python train.py --n_layer=15 --d_model=224 --n_head=4 --n_kv_head=4 --head_dim=64 --d_mlp=1152 --vocab_size=4536 --activation="tanh_gelu" --norm="layernorm" --norm_place="pre" --norm_eps=1e-05 --positions="learned" --qk_norm=false --attn_scale=0.125 --bias="all" --tie_embeddings=true --parallel_block=false --init="normal" --init_std_qkv=0.0325 --init_std_o=0.0403 --init_std_up=0.0465 --init_std_down=0.0465 --optimizer="soap_variant" --lr=0.00952 --weight_decay=0.0 --lr_head=0.00759 --grad_clip=1.0 --warmup_steps=200 --schedule="wsd" --decay_fraction=1.0 --decay_shape="linear" --final_lr_fraction=0.0 --batch_tokens=131072 --seq_len=512 --doc_mask=true --train_tokens=650200000 --steps=4961 --dataset="wikipedia_en"
Each number is 128 + 24 x the weight over its row's rms, rounded and kept within 0 to 255. Layers, rows and columns count from 0. The size above them is the row's rms in percent of the matrix's.

# layer 9 MLP down (transposed), 1152x224, rms 0.0464, rows 433-439, columns 0-223
size [101  99  97 113 105  91  93]
[[133 140 150 123 130 159  98 141 123 153 135  93 157 133 122 124  90 119 158 142 152 156 147 133 144 110 195 114 164 125 163 111 123  88 156 166 116 131 133 152 106 101 158 163 123 103 122 128 148 117 124 117 112 111 134 135 151 136  90 121 117 131 134 146 141 130 128 106  87 119 109 143 123 113 105 135 143 120 137 144 185 183 128 122  85 102 125 100 110 131  96 102 108 129 129  87 126  86 115 102 128 132 122 124 186 137 148 106 131 144 132  83 178 127 140  88 131 131 175 146 119 136 120 162  97  72 104 104 114 130 143 146  92 149 100  89 142 138 141 107 123 126 108 138 116 149 134 189  88 138 129 136 120 133  86 177 115 120 113 130 137 109 133 132  74 101 116 143 155  70 135 147 173 103 128 141 132 128 121  74 122 167 113 142 109 106 121 111 118 135 132 105 136 110 110 179 115 123  72 120 154 161 140 123 122 154 172 111 124 169 156 146 139 135 106 162 126  93 139 136  95 174  97 118]
 [138 103 137 130 171 126  98 149 117 167  56 128  97  71 176 127 133 108 125 149 116 122 121 123 105 117 114 131 138 157 161 107 147  89 139  91 129 149 145 108 133 152 142 167 107 117 120 132 176 116 126  82 135 113 130 156 126 124 148  84 166 152 125 162  83 162 142  81 104 164 137 100 118 154 143 129 144 166 144  94 153 123 132 129 161 128 140 128 121 142 208 137 117  97 141 102 111 115 100 157 111 111 145 103 102 127 154 140  85 116 143 101 128 168  93 114  93  83 115  83 120 137 120 115 121 114 132 121 148 105 145 137 123 117  72 142 113  97 149 134 114 129  97 140 139 126 155 125  99  96 129 130  88 136 121 104 183 137 101 142 107 144 133  94 154 126 115  81 138 143 125 154 132 154 181 124 122 172  84 121 127 131 116 101 148 107 141 114 113 151 145 123 133 170 161 165 144 136 130 135 109 103 124 121 147 119 117 105 133 132 102 145 111  90  83 135 141 119 119  84 139 156 116 135]
 [117 131 115  88  98  99 122 111 122 104 120 124 110 153 151 142  98 136 101 110 126 133 164 110 153 152 128 134 136  72 104 103 121 129 101 156 113 162 111 140  92 121 112  84 102 139 124 143 169 147 105 106 165 137 113 131 112  80 165  91 113 141 122 137 129 110 167 146 135 122 151 142 109 109 106 127 139 117 130 131 144 141 135 158 118 156 118 117 119 158 101 122 139 135 141 166 167 131  80 147 146 126 131 136 159 100 117 144 168 152  82  86 148 151  96 180  87 128 141 131 142 110 145 114  96 147 124  66 113 136 129 139 159 135  82 148 114 126 131 132 181 150 130 120  69 116 150 113 128 152  95 139 142 149 127 129  93 110 108 139 143 153 130 128 126 100 152 139 120 115  71 126 111 132 150 158  96 120  50 138 114 134 119 146 101 103 120 168 139 137  70 143 140 143  94 110 138 185 147 141  92 116 127 147  70 104 149 136 127  86 137 114 116 101 146 114 102 127 161  94 151  99 139 148]
 [135  89 119 135 126 123 126 134 121 150 151 150 153 145 109 124 108 121 100 126 188 105 170 155 148 137 130 129 154 113 124  98 128 165 101 107 142  79 124 127 114 146 115 145 149 124 119 133 169 127 144 129 143 130 160  77 106 109 166 124 117 139 146 170 142 159 125 104 111  91 111 150 116 121 134 131  92 117 139 133 140 163 101 131 105 129 112 112 139 143  68 132 109 153 131 162 154 153 165 113 139 132 126 134 163 114 152 137 161 145 144 139 104 154 104 124 118 101 138 127 131 123 161  99  92 135 157  98 129  78 130 141 142 127 147 129 177  68 145  97 119 112 125  95  65 165 122 137 126 129  88 119  88  96 110 110 131 140 140 121 121  83 123 154 146 107  99 107 135 158 162 105 145 103  96 140 133 142  91 176 107 126 134 132 137 128 129 110 158  88 123  93 151 122 161 174 175 151 174 144 181 122 149 113  79 134 139 137 150  80 142 139 168 112 136 114 103  90  81 100 127 146 155 126]
 [119 143 113 108  70 144 114 126  97 155 127 109 129 163 128 109 143 132 173 113 164 165 158 113 121  79 149 135 129 153  86 181 156  82 122 105 106 123 125 113 154  97 121  70 116 156 134 120 147 124 124 129 129 160 105 183 175 126 128 132 119  80 129 119 156 100 162 120 137 144 150 193 192  96 102 104 120 136 114 109 139 133 159 108 134 116 122  93 176 108 134 142 152 135 124 115 143 141 129 126 169 180 110 159 100 121  90 116 156 135  94 111 146  94 139 120 142 147 147 134 152  97  87 199 136 143 138 133 126  98 121 158 100 132 162 120  91 119 131 137 123 158 147 108 113  98 106 167 117 157 127  99  82 142 131 135 114 123 170 151 134 115 105 151  87 143 138 129 132 118 143 117 152 106 128 179 128 114 125 133 142 127 140 138 136 117 128 129 121 131 114 125 149 166 132 140 132 123 151  91 126 104 120 158 144  97 126 134 128 167 167 108 104 132 158 140 133 124 144 143 136  84 180 118]
 [112 116 163 114 117 139 187 149 158 172 143 145 164 145 122 161 129 143  77  91 140 130 118 132 126  98  89 101 166 114 109 119 127  72  90 113 122 139 130 125 146  85 101 113 127 119 129 108 143 135 130 126 145 125 135 114  48 126 183 129 105 123  81 130 132 121 121 130 152 142 130 114 176 100 136 109 161 137 149 131  70 131 110 115 140 116 113 140  96 127 183  76 141 117 177 164 146 119 147 153 140 113  80 107 129 133 111  93 169 130 120 117 143 124 134 102 129 105 111 107 134 146 138 154 124 144 108 167 123 148 159 128 168 106 148 149 121  94  91 116 116 149  90  89 171 108 120 137 112 128 146 133 139 168 162 106 133 101 116 132 187 153 132 142  99 130 122 185 118 124 119 126 135 115  87 103 129 118 144 130  96 151 140 133 142 112 165 185 127  90  91 116 132  87 120  71 141 127 112 149 121 102 142 139 152 125 135 103 119 135 131 138 129 135 129 154 145 149 126 142 139  90 118 143]
 [ 95 158 139 112 114  98 140 164 122 120 157 130 142 144 150 103 123 149 108 140  97 106 137 179 129 122 109 143  84  78 151 135 133 129 139 102  98 109 121  79  86 106 142 158  81 150 140 169 172  96 157 122  90 120 150 145 122 103 116 117  99 123 134 142 134 168 133 141 132 101 125 129  93 109 107 124 103 137  55 114 145 126 107  81 121  97 124 123  67 100 100 124 129 129 177 149 168 154 130 125 143  99 114 107 110 133 134 129 209  95 130 153  72 140 121 100 120  77  83 121 151  99 121  98 183 120  91 121 134 110 132 103 127 137 139 136 108 110 163 153 142 107 122 108 145 162 164 141 140 124 147 126 128 122 119 132 115 164 146 144 134 125 103 154 156 122 148 111 127 129 142 129 117  88 118 161 122 131 139 142 119 118 107  93 132 116 136 105 128 160 122 146 105 132  84  87 116 131 123 130 127 115 112 136 184 119 156 111 149 143 114 160 134 161 117 147 153 148 107 156 175 159 147 128]]
# layer 9 MLP up, 1152x224, rms 0.0465, rows 434-440, columns 0-223
size [100  99 105 103  96  94 103]
[[121 127 114  92 138 140 124 112 160 106 103 125 165  82 146 111 121 112 145 126 123 133 123 116 133 108 126 114  73  75 146 113 144  97 105 105  94 120 105 112 133 130 172 123 111 110 126 152 101  81 116 135 133 105 173 140 128 138 152  68 112 124 125 156 122 157 114 150 116 138 152 126 113 102 123 128 119  83 116  91 130  86  95  77 105  84 154 148 162 101 121 159 117 126 138 136 130 147 103 155  55 140 138 134 122 103  96 101 129  79 123  86 125 185 127 165  96 163 139 107 130 118 113  94 136 141 144  93 162  87 104  89 137  88  72 121 143  80 144 137 140 121  85  91 141 103 129 109 128 127 132 117 104  93  94  96 141  93 131 149 140 137 119 116 122  99 122  74 130 127  70 129 143 103 142 119 127 137 128 125 132  95 135 134 151 130 140 149 140 108 116 103 112 108 158  93 142 141 139 137 135 124 110 140 154  88  85 115 123 130 124 119 157 170 126 130  77 115 119 135 117 110 113 143]
 [ 89 123 127 147 130 150 140 113 110 136  91 131  93 153 127 133 125 153 156 110 140 167 112 122 155 146 134 110  92 120 136 124 156 127 103  88 142  99 135 152 169  88 158  93 113  81 112 157 128  94 124 133 150 162  92 133 121 140 127 135 167 151 105 121 116 158 120 137 126 136 110  98 125 178  95 142 124 133 104 156 132 122 132 109  90 135 111 170 107 147 159 110 100 126 153 144 144  63 151 112  98 180 132 145 139 145 100 101 135 113 134  90 109 122 146 107 137 139 137  82 145 131 146 161 144 128 141 164 105 120 107  92  95 105 166 123 116 139 152 157 153 113 131 101 121 116 158  95 122 105 118 102 118 155 120 133  98  94 150 129 117 113 113 114 162 141 126 115 175 174 136  86 148 126 138 107 132 155 132 165 168 163 141 113  89  91 132 118 129 128 112 145 100 112 145 114 140  63 141 128 113 121 141 144  84 127 109 134 134 150 152 177 157  92 139 123 155 144 127 154 114 184 163  55]
 [119 112 111 141 145 134 110  78 125 149 148 135 160 161 129 146 109  81 137 122 138  83 111 124 152 155 119 115 118 130 113 175 144 128  96 151  88 143 109 162 123 127 127 114 125 160 140 120 139 154 120 179 134 150 158 123 113 142  76  96 128 141 142 107 112 158 120 122 116  96 114 113 187 158 134 115 155 134 124 107 126 146 110 107 156 107  96 100 150  95 135  60 111 122 126 134 124 128 134 128 123 157 151 129 119 120  94 139 159 130  84 151 107 151 112 111 158  92 129 150 115 161 146  92 130 134 153 128 169 150 128 125  66 141 105  91 132 130 118  95 113  75 116  95 161 121  93 153 143 153 140 122  95 133 114  90 173 100 136  75 127 130 102 123 128 130 122 143 138  93 145 141 123 109 123 142 154 132  99 145  82 130 138 149 107 160 121 137 163 119 164 153 172 127 114  93 124 166 115 151 123  84  86 115 101 125 116 108 115  99  79 160 135 148  56 130 149 101 147 105 111 142 105 115]
 [114 155  98 138 122 154  97 134 109 114  80 108 136 114 148 135 134 130  94 103 149 114 151 120 116  75 135 101 162 146 122 135 122  89 133 132 112 104 138  66 129 164 115 113 115 149 129 117 122 133 114 151  99 116 149 115 160 112 127 111 120 150 115 111 163 128 140 147 140 121  87 104 151 138 111  86 131 143 150 178 109 117 150 134 107 134 102 147  48  97 110 106 124 129  87  70  98 159 121 175 132 147  94 105  98 101  93 121 131 122  94 121 126 113 131 103 130 106  96 142 123 106 113 123 160 125 138 156  73 116 133 135  75  91 159 115 135 137 144 146  91 129 122 137 126 118 107 158 150 125 125 133  80 115 139 102 113 109 113 155 118 136 121 107 120 118 110 102  86 121  96 122 100 139  94  88 144  91 114  96 137 128 106 139  93 148 137 117 179 123 136 123 152  69 137  90 120 159 112 136 124 123 133  97 145 143 119 119 117 178 158  89 109 120 122  87 100 138 111 144  57 155 154 147]
 [ 72 109 140 153 139 101 172 105 140 158 152  99 175  87 142  97  92 143 185 135 127 129 142 121 111 105 171 144 104 111 125 141 114 133 158 110 172 119 161 127 135 152 151 168  86 153 120 147 129 117 128 136  58 126 162 140 151 143 110  72 152 110 154 153 119 140 115 117 124 154 112 133 143 153 150 146 136 100 141 172 143 142 155  96 134  87 121 114 154 151  97 201 145 131 133 131  92 144  98 131 146 132 158 166 158 105 148 130 128 180 153 103 177 134 149 135  77  80 147 118 143 134 137 139 136  92 114 109 130 173 146 164 137 162 142 125 125 124 131 161 146 105 140 141 134 142 146 119 119 141  89 162 154 138 132 139 133 110 116 163 152 161 124 126 107 143 145 122 134 151 144 183 135 120 182 182 148  96 143  95 127 138 107 158 115 137 118 101 113 111 166 125 131 132 161 135 147 137 118 137 143 126 155 125 120  84 138 127 125 107 146 135 135 100 117 117 140 126 131 111  93 136 110 123]
 [134 129 145 162  72 132 144  77 114 111  89  83 167 104 126 143 111 124  81 136 145 130 100 102 155 152 113 142 139 115 145 100 112 101 142 113 116 171 116 143 166 107 132 109 133 151 130 147 127 129 131 114 129 110 135 100 104 163 138 143 138 154 141 177 161 126 162  94 140 140 123 155 123 115 101 147 115 120 154 121 115  96 108 139 122 139 154 155 152 123 142 108 118 116  61 135 139  95 175 136 152 147 122 183 104 127  54 142 110 143  93 109 125 124 111 110  97 124  93 110 142 152 126 144 114 110 122 108 140 133 143 121 120 151 157 154 147 142 123  94 122 131  53 143 130 125 113 104 112 130 156 130 150 148  85 155 114 118 126 134 151  74 140 125 117 124 156 140  93 142 107 126 122 203  72 115 137 123 160 130  83 100 119 145 105 112 104 120 140 111 129  75 126  89 155 161 130 174 146 106 126  93 117 104 149 129 119 162 143 139  99 102 149 107 141  78 115 128 117 143 120 158 133 128]
 [121 122 140  91 149 139 136 139 157 129 135 130  99 115 143  76 109 105 128  83 136 113 134 176  94 140 148 119 132 145  81 162 129 134 153 106 133 136 140 170 138  98 121 112 132 119 101 139 147 129 157 108 151 119 156 133 156 127 117 143 130 139 135 154 178 180 120 144 154 114 133 148 164 156 153 106 133 134 155 160 126 150  76  76 120 129 114 111 131  82 125 162 133 117 130 135 112 134 104 138  94  72 127 185 150 103 122 130 134 160 185 144  88 154 136 154  61 110 160 141 108  86 165 121 145 123 134 112  90 146 103 122 112 137 174 147 158 150 120  93 156 168 143 121 154 148 131 129 104  96 132 153 126  96 153 120 127  95 120 137 162 133 116 113 133 123 137 101 108  98 111 177 144  84 129 135  97 107 111 105 111 161 138 125 131 143 163 147 121  95 138  80 160 110 132 156 125 143 129 147  74 114 148 120 117 100 149 125 125 145 132  99 154 136 128 105 169  74 133 114 136  96 129 106]]